Weights of a small GPT-style language model, trained from scratch on English Wikipedia.
Size: 16 layers, 6 heads of 64.
Architecture: RMSNorm before each block, rotary positions, no biases in attention or MLP, untied embeddings.
Each number is 200 + 30 x the weight over its row's rms, rounded and kept within 0 to 999. Layers, rows and columns count from 0. The size before them is the row's rms in percent of the matrix's.

# k: layer 6 attention key, 384x384, rms 0.14, rows 14-63, columns 144-191
# q: layer 6 attention query, 384x384, rms 0.138, rows 15-63, columns 144-191
# v: layer 6 attention value, 384x384, rms 0.157, rows 0-19, columns 144-191
# o: layer 6 attention output (transposed), 384x384, rms 0.15, rows 0-18, columns 144-191
k14,094,165,181,199,217,160,203,189,183,216,219,189,214,209,218,204,183,197,106,184,217,191,207,187,201,175,174,203,192,176,204,165,184,152,196,180,230,205,185,130,180,227,244,199,195,219,212,219,221
q15,090,240,224,201,185,206,202,260,204,164,193,177,220,168,185,201,269,180,187,185,252,178,273,232,198,232,201,153,183,229,161,172,157,162,182,179,199,215,142,226,212,186,251,223,175,196,189,197,157
k15,092,183,235,173,178,212,180,191,165,204,233,233,143,185,136,210,266,233,161,267,208,259,260,182,229,185,197,201,251,200,266,194,201,227,257,205,256,237,202,232,218,214,230,197,188,225,158,282,161
q16,093,263,186,175,232,180,192,189,184,175,194,205,191,175,165,218,170,219,169,178,184,169,173,209,164,162,194,192,200,256,227,132,244,160,173,189,213,179,215,223,228,192,198,229,192,239,146,200,194
k16,094,190,229,192,158,189,176,165,191,205,204,237,204,231,207,195,195,234,130,247,160,172,203,216,210,150,221,212,195,205,186,269,182,215,254,150,207,233,168,246,189,244,189,204,240,246,193,231,213
q17,094,232,219,194,204,173,206,175,225,187,171,200,192,195,226,214,230,252,174,244,230,227,218,139,192,181,179,202,203,173,202,204,180,225,191,173,203,234,213,210,208,232,243,211,232,164,230,184,185
k17,094,227,232,164,216,235,237,213,163,147,241,164,203,136,132,157,167,169,204,235,188,225,238,185,153,202,224,182,142,217,189,230,266,238,186,206,193,189,204,221,202,143,230,191,212,218,174,198,158
q18,095,153,203,172,198,196,237,209,216,138,215,167,232,234,197,194,197,195,244,167,184,216,211,213,165,219,182,207,143,161,217,177,282,170,225,168,190,188,157,204,225,224,224,191,214,214,216,190,186
k18,098,264,160,283,219,199,147,157,210,223,202,229,220,215,210,179,218,177,205,152,191,187,194,232,228,185,228,182,214,134,140,238,199,147,199,207,214,190,199,226,234,185,201,303,232,241,192,219,233
q19,098,262,252,207,182,182,235,221,185,159,124,235,230,206,213,197,268,258,176,188,209,251,224,209,209,177,269,206,148,227,225,215,235,181,258,188,180,159,189,136,180,192,195,185,204,210,231,199,226
k19,097,195,221,159,199,178,166,171,204,156,177,175,242,238,184,254,197,200,221,189,215,198,209,156,212,259,245,188,141,203,194,237,178,197,156,228,244,202,168,205,204,220,201,200,196,136,196,189,197
q20,101,125,226,191,182,185,208,217,159,220,220,264,197,127,215,198,228,238,231,240,225,217,247,136,187,242,210,209,139,200,182,242,200,236,210,176,159,243,222,191,203,194,243,213,195,216,192,227,187
k20,093,230,131,202,163,200,195,210,171,252,169,196,172,222,191,220,214,194,172,175,239,229,196,174,165,176,201,241,177,143,227,179,227,182,217,175,250,215,203,224,215,212,172,151,217,226,197,133,206
q21,102,201,254,197,181,191,184,214,204,231,210,221,152,164,177,252,280,202,228,200,225,275,262,180,143,202,166,259,162,164,189,187,247,157,171,203,180,139,220,227,218,214,164,179,144,159,272,163,182
k21,096,181,189,203,245,168,238,191,206,198,181,198,209,154,200,189,211,180,208,177,230,190,194,189,215,203,170,206,185,186,220,185,225,174,123,203,217,214,172,251,185,218,198,232,249,219,224,247,193
q22,095,191,167,216,210,195,197,184,204,225,168,188,171,197,201,166,203,208,174,156,160,208,270,158,171,226,193,166,209,213,257,194,186,153,219,210,215,266,215,248,166,288,218,208,225,216,161,216,232
k22,094,189,181,213,190,180,237,188,204,180,192,217,151,187,242,180,160,223,151,185,196,174,209,213,195,167,141,180,225,181,181,191,257,260,152,194,247,186,190,190,172,159,182,187,217,194,213,170,214
q23,097,183,150,208,198,188,165,234,223,220,149,198,184,252,181,213,237,222,239,208,210,241,167,214,182,178,240,194,179,199,155,247,208,255,232,217,201,215,197,254,226,222,173,220,135,148,172,266,181
k23,100,162,214,213,203,168,207,208,198,221,235,189,198,199,219,190,225,162,193,224,203,157,160,278,225,193,188,225,235,282,232,214,193,218,232,222,217,237,244,190,200,164,171,228,172,207,225,223,157
q24,102,191,235,190,224,212,241,219,153,201,200,198,189,237,228,199,231,216,206,228,210,202,233,200,189,216,203,168,211,171,211,221,169,235,223,153,211,229,267,181,161,191,224,205,185,195,150,180,248
k24,098,254,197,236,158,191,170,169,227,207,210,203,177,180,209,215,194,187,200,152,170,189,204,197,209,209,227,246,186,214,189,198,188,237,171,269,217,269,172,196,155,187,231,201,134,194,228,209,178
q25,093,209,226,192,221,228,187,160,194,185,218,206,182,142,139,216,172,217,195,217,235,217,166,158,195,203,207,150,222,242,205,208,188,202,223,192,177,203,181,229,237,189,188,153,214,232,204,169,175
k25,094,180,259,183,220,229,198,204,134,200,180,150,192,179,215,194,205,202,186,158,187,226,195,178,169,158,199,186,186,240,169,238,199,222,192,182,200,149,151,181,198,206,215,179,180,195,183,200,224
q26,096,171,200,195,226,172,186,222,222,166,183,216,213,203,186,189,207,218,232,238,216,220,238,193,172,126,173,229,277,221,268,182,211,285,206,173,233,209,191,245,221,206,206,178,198,224,188,210,167
k26,099,240,217,194,206,181,180,182,206,200,203,183,204,179,161,171,188,236,173,166,180,248,198,206,167,272,222,170,170,185,226,250,196,150,241,206,121,224,213,146,235,201,192,252,233,197,224,244,206
q27,095,238,225,180,184,169,211,181,215,211,273,202,227,175,259,261,213,157,189,203,219,265,172,204,211,235,139,166,190,187,232,235,259,196,240,244,172,213,167,197,192,209,224,191,167,210,198,157,214
k27,101,222,177,224,191,183,143,187,206,180,209,235,224,194,145,239,195,237,164,199,224,187,201,190,203,264,219,186,218,225,199,216,165,154,187,218,166,226,210,261,250,198,207,247,217,219,125,211,188
q28,097,238,192,200,185,171,233,232,208,195,224,232,179,212,243,157,190,221,158,223,166,220,135,217,208,166,237,143,197,156,228,224,198,178,193,173,217,172,175,180,227,157,206,178,212,188,241,243,216
k28,095,189,213,174,184,222,103,211,267,165,160,165,210,218,213,248,166,186,197,192,161,200,210,164,209,169,259,184,209,194,167,188,182,188,221,166,212,181,220,211,197,249,199,211,174,158,199,201,189
q29,095,227,189,187,211,184,209,196,206,270,204,267,156,198,205,261,201,224,147,186,175,172,170,181,250,160,189,186,160,223,236,182,191,205,207,166,153,222,252,173,195,183,181,232,197,185,215,208,186
k29,096,229,217,176,180,234,216,213,174,176,175,160,223,201,198,185,202,161,217,243,207,205,168,256,158,174,175,146,204,174,224,206,215,294,147,181,271,176,222,193,229,187,210,223,228,167,211,212,264
q30,099,209,240,187,253,206,150,193,241,216,157,208,201,211,194,235,220,190,149,195,222,238,189,186,218,169,190,157,131,194,161,203,184,208,185,203,228,213,246,184,205,214,247,223,245,201,228,178,139
k30,096,191,195,176,219,220,193,223,207,198,222,215,205,153,171,209,137,246,233,205,143,181,181,186,199,210,193,210,156,180,174,178,214,227,162,233,196,186,149,222,168,222,189,184,188,221,215,222,220
q31,093,148,222,216,201,256,210,187,188,177,197,126,209,199,156,188,240,195,188,211,125,164,199,160,203,248,222,273,178,253,223,174,185,213,252,163,218,184,160,237,191,202,164,161,251,213,170,221,193
k31,101,171,183,200,168,143,142,214,210,190,126,190,220,209,212,160,188,192,155,202,197,181,157,200,236,218,194,192,244,196,179,214,264,180,160,165,182,227,173,189,117,200,203,186,193,127,230,199,204
q32,060,207,243,170,169,204,247,177,206,170,248,149,195,193,209,238,203,179,210,201,190,252,240,197,189,195,170,165,208,221,247,176,140,234,218,230,125,191,218,221,217,186,144,161,180,201,202,152,167
k32,088,224,195,204,168,167,156,188,175,176,181,177,210,230,227,153,237,173,177,137,232,160,186,161,207,208,211,190,222,158,206,253,220,223,192,219,213,198,219,279,167,223,217,197,193,160,207,213,216
q33,078,171,196,196,183,177,227,162,209,203,174,242,190,197,184,262,173,211,136,218,154,193,190,171,195,157,259,239,160,242,198,194,199,180,188,185,156,201,280,185,240,200,234,224,272,208,217,187,160
k33,080,189,182,196,178,182,218,159,185,238,226,190,236,206,203,189,161,199,221,162,216,206,164,217,256,307,208,155,242,145,207,208,235,220,173,258,217,207,203,219,212,212,234,204,183,139,170,169,198
q34,085,223,209,226,179,155,190,222,184,214,175,162,197,243,191,209,236,203,171,162,299,206,218,165,171,174,171,153,192,231,222,186,210,187,226,215,162,200,256,172,195,190,206,275,177,151,237,235,159
k34,092,204,200,227,180,205,206,218,188,210,217,220,228,229,216,255,186,212,187,178,207,162,197,204,216,175,199,209,207,211,164,180,230,177,217,227,226,198,160,213,194,167,130,238,223,219,241,216,233
q35,092,217,197,247,194,209,170,184,224,199,243,173,254,226,175,158,162,238,169,208,162,200,215,187,220,200,202,213,237,134,203,191,159,183,156,219,235,173,221,223,217,149,154,216,174,138,117,183,216
k35,083,142,249,188,172,199,195,216,223,212,199,167,213,188,189,196,249,236,218,204,226,185,194,272,174,148,237,195,238,187,183,199,228,144,214,145,145,225,157,239,229,174,211,187,221,295,268,166,245
q36,097,189,148,241,231,158,194,168,210,190,220,225,184,215,163,195,223,203,201,185,227,232,146,176,178,194,186,183,146,207,169,219,174,186,191,198,226,211,257,244,193,237,235,215,223,198,258,201,156
k36,091,182,244,185,142,216,119,209,195,173,154,155,188,163,197,207,191,213,217,243,133,169,208,226,183,167,233,196,193,167,166,259,205,136,187,220,205,198,185,232,150,197,239,221,196,177,186,226,146
q37,097,212,200,228,130,222,221,212,227,187,152,200,209,193,213,208,192,135,248,208,175,185,241,175,207,196,249,206,281,163,224,196,185,221,169,195,210,235,202,231,205,238,223,185,207,221,256,182,146
k37,090,183,224,204,213,202,216,160,216,267,189,184,185,225,154,228,232,190,185,181,149,260,206,201,173,206,220,226,180,182,159,194,182,128,171,212,178,192,166,181,198,137,179,252,203,153,142,230,188
q38,090,203,211,178,189,210,158,222,230,185,172,200,212,187,227,227,230,159,268,161,202,212,219,209,203,208,164,210,179,151,166,141,234,214,241,234,172,182,211,189,241,188,254,182,195,250,277,205,224
k38,091,221,186,175,178,174,172,197,175,203,179,163,211,234,175,237,201,165,201,171,221,177,200,156,176,232,207,137,183,142,142,211,234,161,181,186,212,213,162,206,212,181,220,253,146,177,198,149,208
q39,097,144,245,221,180,250,235,197,176,162,169,194,243,180,164,179,145,197,211,206,212,207,188,154,184,173,165,196,228,175,149,203,197,247,224,235,161,245,196,134,208,195,207,160,248,195,154,194,154
k39,096,186,143,216,185,184,184,171,154,239,161,230,179,193,175,186,209,258,230,196,230,198,148,154,218,212,175,200,260,303,246,173,221,175,182,169,220,157,220,249,209,234,149,205,183,198,202,204,171
q40,083,196,133,194,184,160,210,250,203,162,196,189,219,266,201,226,226,213,203,165,258,214,160,195,185,210,216,146,232,192,210,193,213,200,175,235,189,132,204,204,192,242,261,226,176,173,204,167,201
k40,089,248,236,218,223,168,158,180,203,241,190,223,185,186,202,222,216,205,251,181,191,225,227,189,188,211,152,196,226,222,187,179,294,144,236,158,197,261,165,197,217,196,196,242,206,174,206,161,167
q41,086,231,173,228,201,217,194,174,218,199,243,179,173,241,273,190,167,250,207,256,213,162,166,224,196,174,210,217,195,160,178,205,205,189,203,237,160,257,217,165,227,194,209,187,154,151,205,179,225
k41,093,167,235,201,221,187,225,191,229,152,225,163,197,196,231,179,199,246,232,193,158,238,186,205,202,225,166,180,171,199,227,215,214,177,303,210,198,238,205,222,225,233,177,129,242,195,188,200,196
q42,089,212,247,197,192,159,192,195,294,206,196,101,209,222,182,236,281,212,195,194,192,169,239,193,247,204,201,186,163,212,176,180,190,215,231,234,206,242,151,231,195,243,192,181,203,173,233,242,182
k42,092,151,228,227,180,192,233,220,231,238,175,255,189,151,166,246,213,159,166,223,211,205,207,219,188,160,186,228,257,202,164,161,288,187,177,218,157,167,193,230,217,197,187,152,132,183,174,203,217
q43,083,210,137,192,194,209,153,222,240,190,164,218,215,187,172,183,195,205,232,173,177,184,223,241,215,238,193,185,178,196,170,158,237,203,217,241,199,186,187,145,223,226,186,186,232,183,151,225,181
k43,085,184,202,180,241,166,205,219,245,169,220,200,204,160,223,264,141,200,227,191,215,250,181,253,201,174,194,180,200,218,194,179,157,146,291,189,148,220,210,156,215,180,210,193,240,202,192,199,175
q44,096,211,213,178,233,257,222,225,228,195,170,206,196,193,212,224,207,213,153,219,191,185,231,185,188,214,199,197,213,192,167,212,208,160,198,216,229,124,204,197,178,183,188,209,231,172,182,229,202
k44,095,188,168,178,171,198,156,216,219,239,198,152,202,245,213,251,241,211,272,186,172,196,173,237,252,249,210,248,229,256,210,193,247,201,248,152,213,158,196,223,176,188,231,154,176,229,202,221,248
q45,096,241,154,221,169,165,208,206,166,154,206,245,181,167,213,174,178,170,223,276,231,203,197,192,237,208,214,186,206,202,185,269,164,176,168,182,143,187,197,204,200,198,199,183,193,204,194,206,207
k45,089,231,179,197,184,213,244,183,198,174,229,192,192,240,225,247,167,227,181,202,171,203,190,193,180,202,195,185,144,221,233,198,185,216,173,172,173,198,168,175,162,216,244,219,228,205,226,253,202
q46,099,234,165,258,198,162,164,187,190,219,160,211,179,197,209,248,226,251,234,186,210,238,173,183,153,233,233,255,247,240,216,205,240,226,213,200,207,173,210,191,168,212,183,194,172,200,235,217,191
k46,096,178,156,176,214,203,226,231,205,165,236,204,203,149,156,271,196,204,161,194,163,233,206,224,205,198,200,175,181,253,244,199,190,223,196,131,174,187,145,226,251,240,212,217,239,181,174,232,153
q47,097,201,217,186,204,172,231,224,189,170,258,193,224,194,268,231,219,224,218,210,167,240,146,133,182,197,193,162,157,223,278,205,190,226,161,188,183,254,180,258,258,201,219,227,222,226,210,180,183
k47,089,188,218,147,189,249,185,159,221,215,211,252,181,161,152,224,192,216,206,243,239,185,240,229,210,224,203,213,181,205,150,204,222,182,145,213,173,198,191,167,249,205,226,165,258,219,239,224,171
q48,091,195,236,174,157,167,211,217,218,183,172,200,217,204,218,225,121,217,210,182,200,212,200,169,182,232,176,170,275,208,198,221,175,181,135,194,153,201,157,256,179,258,240,183,202,225,207,173,187
k48,106,248,191,195,193,233,143,172,202,235,158,225,216,226,246,208,251,160,218,176,236,213,178,176,190,209,218,222,174,168,176,252,191,208,193,173,241,181,216,230,175,203,192,221,258,177,192,188,199
q49,102,203,203,197,278,226,242,180,211,171,208,181,256,204,176,197,198,175,163,197,169,201,179,250,257,248,189,208,150,220,226,162,226,190,187,212,248,207,249,241,195,196,187,207,168,225,162,200,235
k49,096,229,209,225,179,160,202,245,189,202,190,160,208,170,193,243,162,158,205,228,211,197,168,217,248,251,208,230,182,165,225,163,191,198,201,261,234,226,130,174,151,225,200,228,178,183,239,169,179
q50,095,245,170,217,175,204,163,192,192,224,204,205,182,186,170,216,177,213,230,200,218,197,177,225,215,189,180,183,177,186,228,166,188,146,237,204,212,218,239,213,215,161,216,239,175,264,189,181,180
k50,096,199,158,211,179,204,192,203,222,157,217,203,221,243,193,233,206,183,203,197,172,198,200,173,241,180,221,179,164,188,160,187,200,200,207,229,204,181,216,179,233,239,227,248,235,217,189,235,216
q51,097,210,180,250,189,224,143,207,133,183,242,191,191,201,187,148,183,225,195,149,171,214,147,164,195,201,193,195,210,218,219,185,223,237,194,206,209,222,159,205,212,208,234,175,200,185,173,253,256
k51,093,206,192,194,224,198,201,193,236,238,185,239,212,251,206,207,229,151,173,176,192,183,232,170,190,198,158,240,196,184,205,209,217,152,209,202,208,177,162,205,209,240,258,221,241,273,172,191,167
q52,094,187,222,161,222,265,194,216,174,178,205,227,192,233,215,234,212,180,184,216,220,219,173,205,190,242,166,243,164,181,177,243,181,199,239,198,112,184,163,201,235,225,209,240,201,215,197,157,171
k52,096,189,171,223,159,212,201,234,203,222,212,172,200,162,200,221,201,185,201,187,205,170,231,214,203,198,213,170,265,194,248,226,214,166,248,206,211,240,199,226,188,190,219,185,229,196,206,247,212
q53,096,146,251,202,173,234,124,250,240,217,185,176,186,157,191,248,132,199,199,214,176,229,221,232,251,193,197,192,208,174,178,182,214,210,200,202,149,169,248,226,175,196,202,247,212,164,229,204,228
k53,093,192,207,217,255,177,222,255,243,237,219,194,202,192,191,316,195,140,197,237,185,226,219,199,230,237,188,157,196,182,179,210,146,194,147,166,173,156,249,138,198,213,187,149,242,246,242,179,213
q54,093,216,215,173,207,179,174,217,187,187,190,206,251,213,187,167,177,234,200,211,159,160,179,227,168,238,186,194,130,186,175,164,151,147,230,200,177,226,224,229,264,267,152,168,175,211,251,235,211
k54,097,228,235,164,200,194,190,216,204,253,178,206,199,195,207,198,213,157,178,197,156,199,226,236,198,156,181,182,185,232,225,177,211,184,185,160,154,212,236,188,163,201,200,198,199,218,236,183,221
q55,100,200,221,200,164,218,209,250,172,197,255,166,208,236,266,194,210,158,208,237,206,214,162,203,219,264,141,171,186,245,200,167,166,149,200,247,210,195,249,237,232,221,218,199,186,196,169,175,197
k55,092,236,172,209,190,210,235,213,214,205,175,202,194,225,230,237,158,196,180,169,217,177,187,238,251,219,197,214,226,229,146,234,231,226,161,196,181,252,190,207,202,187,183,153,215,206,209,167,190
q56,095,247,197,226,176,175,178,217,153,197,202,196,203,215,163,251,205,150,167,163,231,175,260,153,153,203,178,180,190,170,208,192,212,174,216,188,209,204,192,152,180,150,223,247,218,173,191,222,205
k56,097,206,220,241,213,176,197,155,201,254,161,237,199,211,159,198,204,247,185,220,167,191,150,220,207,172,218,221,213,227,182,241,199,210,188,252,206,225,182,161,222,214,237,178,196,166,155,190,212
q57,098,147,176,174,256,189,262,206,125,198,230,190,174,211,238,129,190,177,214,183,175,212,189,236,196,207,214,247,237,183,193,212,209,176,213,232,191,193,213,264,208,175,230,198,252,204,204,203,207
k57,093,225,183,211,149,194,146,280,227,156,154,225,195,219,277,243,170,193,177,207,199,150,202,227,210,175,239,224,202,271,203,171,127,201,212,219,174,200,216,221,246,223,205,136,204,145,206,217,164
q58,092,185,197,168,211,131,191,232,202,232,162,175,165,258,179,189,181,228,165,183,213,198,160,213,232,155,164,254,215,155,223,136,204,217,236,213,173,170,142,191,171,219,180,194,208,219,231,187,233
k58,095,212,110,165,169,203,229,210,194,231,262,185,191,181,199,203,169,206,146,210,204,195,216,233,164,217,197,186,205,187,160,237,194,189,274,168,214,148,152,199,207,182,193,204,228,176,211,184,236
q59,094,170,192,265,247,197,197,186,210,199,189,202,209,238,182,234,199,170,199,179,214,213,186,136,176,170,151,265,204,208,231,173,210,176,182,216,181,174,203,219,155,207,123,151,177,180,238,196,219
k59,094,178,155,235,181,189,214,204,206,227,178,205,196,133,162,154,219,145,176,195,182,164,229,232,146,226,240,180,162,223,180,195,210,193,176,202,185,157,197,230,191,191,231,246,192,214,220,231,219
q60,094,201,170,176,174,264,176,229,194,210,189,226,219,229,171,229,230,216,230,214,192,242,209,204,223,216,195,251,218,228,188,236,284,215,202,195,144,157,190,164,171,162,239,238,207,185,251,160,160
k60,090,197,202,185,190,219,192,220,124,169,172,177,167,226,212,198,204,226,190,158,211,201,172,231,230,200,265,227,178,211,265,186,154,193,157,194,166,165,129,247,235,203,143,207,172,218,191,227,203
q61,090,170,239,208,181,208,226,177,166,100,191,214,195,259,191,231,241,179,167,191,203,198,180,200,137,243,154,257,171,172,193,181,182,180,197,187,171,205,189,141,176,183,180,159,202,202,237,185,216
k61,095,168,218,221,189,205,195,207,182,206,149,197,194,142,246,215,180,171,181,187,257,207,197,143,217,177,242,178,210,182,184,178,203,249,178,183,184,218,147,214,191,259,223,157,210,171,206,151,228
q62,097,134,241,242,209,141,153,223,201,196,221,189,203,214,205,215,177,201,204,135,235,138,168,197,148,247,154,218,197,254,188,187,177,175,250,169,186,164,192,188,202,223,253,209,189,172,222,221,205
k62,102,155,203,178,243,180,197,196,234,163,194,183,158,181,178,192,157,219,200,215,211,209,260,227,222,229,252,223,194,207,192,204,193,225,196,244,154,193,182,119,222,200,144,174,196,183,204,204,147
q63,103,243,208,174,193,162,232,198,180,227,195,257,176,171,231,216,157,173,163,198,150,236,214,201,232,219,237,250,209,193,246,130,219,186,179,206,264,180,180,202,232,244,160,192,263,158,231,256,160
k63,096,212,221,180,191,179,193,255,178,185,185,149,241,258,177,198,204,210,237,171,231,164,153,168,226,186,224,247,198,148,186,163,212,203,210,201,241,202,185,162,188,240,229,190,210,192,175,209,196
v0,109,138,219,168,181,209,221,250,196,202,186,145,199,192,242,173,202,240,195,204,212,222,150,164,230,242,239,217,220,194,205,210,221,176,241,279,187,215,172,211,166,172,243,193,200,181,207,191,204
o0,100,178,195,207,227,195,276,205,166,222,165,206,224,242,230,172,209,239,192,207,205,189,203,202,228,179,230,163,234,189,212,188,138,206,272,164,206,204,186,187,217,154,161,150,181,192,199,165,204
v1,103,175,252,195,197,211,233,154,164,191,141,237,196,141,169,224,167,171,229,219,223,245,214,197,196,247,208,247,247,209,217,216,180,240,182,248,217,223,218,237,159,192,213,193,201,170,187,141,152
o1,096,192,208,249,195,137,241,193,181,192,169,136,220,197,197,129,166,157,180,175,229,142,181,190,203,245,190,221,169,219,205,174,204,237,228,123,231,227,179,195,258,189,190,268,164,201,194,182,180
v2,100,199,162,216,226,231,146,191,184,194,233,130,234,161,190,189,239,225,193,224,242,183,200,209,247,240,238,195,265,211,169,218,172,204,107,260,203,194,149,210,183,185,199,162,200,153,181,205,226
o2,096,205,219,202,180,237,218,222,210,195,236,216,199,165,222,143,200,224,234,202,173,154,169,253,156,207,244,155,221,161,213,203,235,224,212,243,194,195,230,226,175,162,237,188,209,166,209,222,211
v3,103,184,199,192,205,201,183,233,229,231,188,201,136,157,177,228,235,255,206,211,187,169,226,194,150,206,164,194,193,210,172,185,178,242,191,168,224,201,201,237,156,174,170,203,171,200,204,170,130
o3,099,200,187,189,209,202,192,111,180,216,238,156,224,203,241,163,183,174,175,207,205,164,191,178,178,174,228,153,221,160,210,193,233,193,142,177,212,212,208,221,212,191,229,198,192,178,164,213,170
v4,118,152,231,212,185,200,176,262,163,172,162,216,215,161,210,186,193,237,162,214,202,232,228,190,196,186,184,139,186,217,213,222,229,200,151,222,170,209,183,188,212,150,199,146,226,177,231,181,183
o4,106,230,196,174,182,210,211,199,171,179,191,176,196,153,207,237,203,183,201,236,223,142,168,235,179,176,110,181,228,197,199,234,213,203,167,191,234,142,116,197,263,222,137,219,200,214,196,194,157
v5,109,248,260,162,219,232,174,200,240,207,119,216,213,178,242,220,275,229,166,205,211,183,124,204,186,209,214,194,157,184,224,198,182,231,163,152,224,243,199,143,183,168,249,195,213,109,224,197,191
o5,101,248,148,208,222,248,213,185,225,156,208,199,176,251,204,230,220,168,152,203,239,176,213,180,211,264,165,239,133,176,210,162,186,166,204,187,180,185,185,172,243,192,193,216,218,144,196,205,228
v6,110,226,202,227,231,202,165,145,240,229,203,205,192,170,185,178,235,184,204,215,233,144,218,195,101,135,156,233,151,198,153,175,167,190,162,209,181,268,195,159,172,220,215,177,189,240,227,187,147
o6,102,226,224,190,173,258,182,223,198,217,206,199,200,166,206,215,207,211,145,197,211,255,205,212,225,224,187,201,211,147,164,202,189,159,192,176,230,257,224,245,237,202,255,213,186,230,221,195,190
v7,106,208,205,243,215,188,236,208,187,248,160,192,257,216,218,174,206,192,230,169,214,181,172,197,202,222,212,197,172,161,210,182,233,196,213,215,180,162,180,249,196,200,176,196,176,223,266,144,208
o7,100,178,191,158,144,194,154,144,237,226,194,234,164,186,242,262,169,196,193,225,174,148,250,190,268,251,156,193,207,266,221,205,195,215,189,190,176,178,235,188,182,247,208,213,156,241,232,218,197
v8,114,187,217,211,232,164,190,154,193,206,168,129,186,221,190,248,185,197,179,237,233,206,235,195,248,227,210,161,245,209,137,213,187,218,249,205,205,152,157,236,219,225,230,199,216,212,213,200,191
o8,104,189,187,168,218,170,174,178,219,208,191,239,144,172,262,200,207,224,234,192,220,167,243,197,165,170,220,228,188,182,215,193,186,213,166,219,200,242,201,210,201,162,213,231,249,239,123,167,233
v9,108,187,265,207,242,186,155,208,171,219,194,170,201,211,193,220,240,217,278,188,156,241,196,143,248,211,198,231,202,182,192,172,186,262,252,206,162,211,201,232,242,245,273,222,235,242,216,198,191
o9,104,208,178,244,222,216,247,179,190,247,258,196,191,208,221,184,223,221,167,151,210,251,216,179,125,207,205,179,196,215,231,226,208,170,231,200,165,190,188,186,193,213,253,248,176,194,212,233,231
v10,110,259,173,189,196,193,244,124,193,210,223,179,212,190,144,188,210,217,181,145,193,208,227,216,207,204,226,227,210,182,169,202,203,227,213,171,189,206,220,190,248,205,214,229,215,214,217,196,227
o10,105,175,201,168,224,175,217,191,172,176,256,201,222,278,206,177,241,251,216,208,204,202,206,225,162,183,176,178,205,180,155,268,205,182,164,206,198,194,167,183,187,200,185,205,204,182,231,170,186
v11,104,181,183,226,198,162,162,213,240,198,262,190,158,205,214,90,200,228,231,145,195,227,190,234,239,169,185,209,237,209,231,215,188,212,187,146,160,218,148,201,161,149,205,218,108,199,234,219,185
o11,094,183,173,188,131,148,204,124,199,166,200,148,211,154,235,214,217,217,215,222,105,248,217,129,168,201,175,194,208,232,195,190,186,196,171,250,193,183,185,213,203,244,202,225,242,215,198,241,162
v12,111,191,244,232,205,172,236,168,241,179,189,219,207,245,216,170,215,201,224,220,175,130,190,177,205,196,201,191,255,285,180,168,185,206,198,200,266,186,167,188,246,179,239,206,157,205,193,199,174
o12,104,207,197,193,181,188,224,188,212,232,180,236,216,182,215,216,219,220,273,229,196,198,234,184,211,194,204,204,194,184,173,147,197,188,252,173,230,159,186,230,211,205,196,214,190,205,146,173,156
v13,115,224,215,193,192,177,185,230,177,185,174,171,194,233,232,220,189,171,179,220,164,198,195,189,226,194,192,233,226,177,182,253,136,193,268,208,156,246,232,193,220,190,221,195,149,197,263,187,225
o13,106,188,223,227,171,228,230,207,203,174,211,220,114,236,187,200,181,202,194,185,153,176,213,168,243,193,191,219,173,176,161,224,146,191,185,151,157,203,220,205,224,167,188,209,235,204,158,258,173
v14,108,198,180,178,220,182,223,226,133,229,207,162,218,232,173,186,200,242,240,208,204,229,213,195,190,191,227,203,199,202,202,193,234,220,233,227,157,192,214,152,270,180,181,153,230,220,196,215,175
o14,103,165,187,196,249,229,186,170,154,169,207,126,223,198,196,183,175,203,178,168,173,154,203,196,158,193,215,207,210,162,156,198,194,231,207,209,218,213,249,204,200,169,244,200,168,231,181,239,207
v15,107,211,214,208,235,216,204,217,202,312,205,269,150,234,197,192,181,182,235,241,170,172,166,165,196,175,206,158,216,230,187,170,177,178,207,126,227,229,223,177,192,194,198,216,201,203,191,252,192
o15,102,226,194,223,185,200,160,218,276,258,170,149,240,168,185,252,201,200,219,151,223,196,279,222,213,155,185,174,186,184,216,204,277,156,193,144,193,183,211,198,207,194,201,221,177,276,173,183,158
v16,113,181,255,218,185,248,166,188,179,168,170,228,206,239,178,212,191,142,231,181,183,204,197,199,218,255,215,196,198,214,221,204,210,184,206,249,159,221,182,143,161,198,241,204,180,262,166,196,202
o16,101,231,260,184,242,166,203,239,230,220,176,198,208,218,168,164,216,267,177,173,210,248,180,188,221,169,221,216,191,230,185,172,219,168,178,182,139,205,224,204,217,250,228,182,183,205,216,191,224
v17,111,195,217,204,179,166,204,223,219,266,182,225,220,238,178,239,244,186,175,172,186,186,221,267,227,189,187,237,244,198,188,172,213,210,190,139,247,216,221,195,207,241,221,135,255,244,192,207,217
o17,100,179,241,184,175,174,182,190,234,188,231,200,244,169,191,198,177,173,190,204,249,166,131,205,240,174,190,230,203,211,163,273,211,233,208,248,188,236,210,243,164,200,175,212,149,188,242,180,179
v18,108,162,194,221,197,191,146,213,207,191,225,204,200,190,202,184,213,185,168,232,197,163,203,190,193,224,210,221,204,177,220,193,213,223,123,204,205,183,260,209,150,241,228,177,152,194,128,209,181
o18,101,206,238,200,245,228,181,220,152,226,301,195,167,218,244,195,203,208,178,205,179,201,133,159,200,254,170,237,192,195,198,195,158,171,160,172,246,157,180,195,185,205,169,184,226,198,164,182,220
v19,113,196,240,202,155,134,176,198,234,222,193,145,228,198,151,239,221,204,222,218,245,219,142,218,198,208,248,219,186,194,165,180,226,253,141,244,162,223,216,208,155,212,219,160,231,119,263,170,273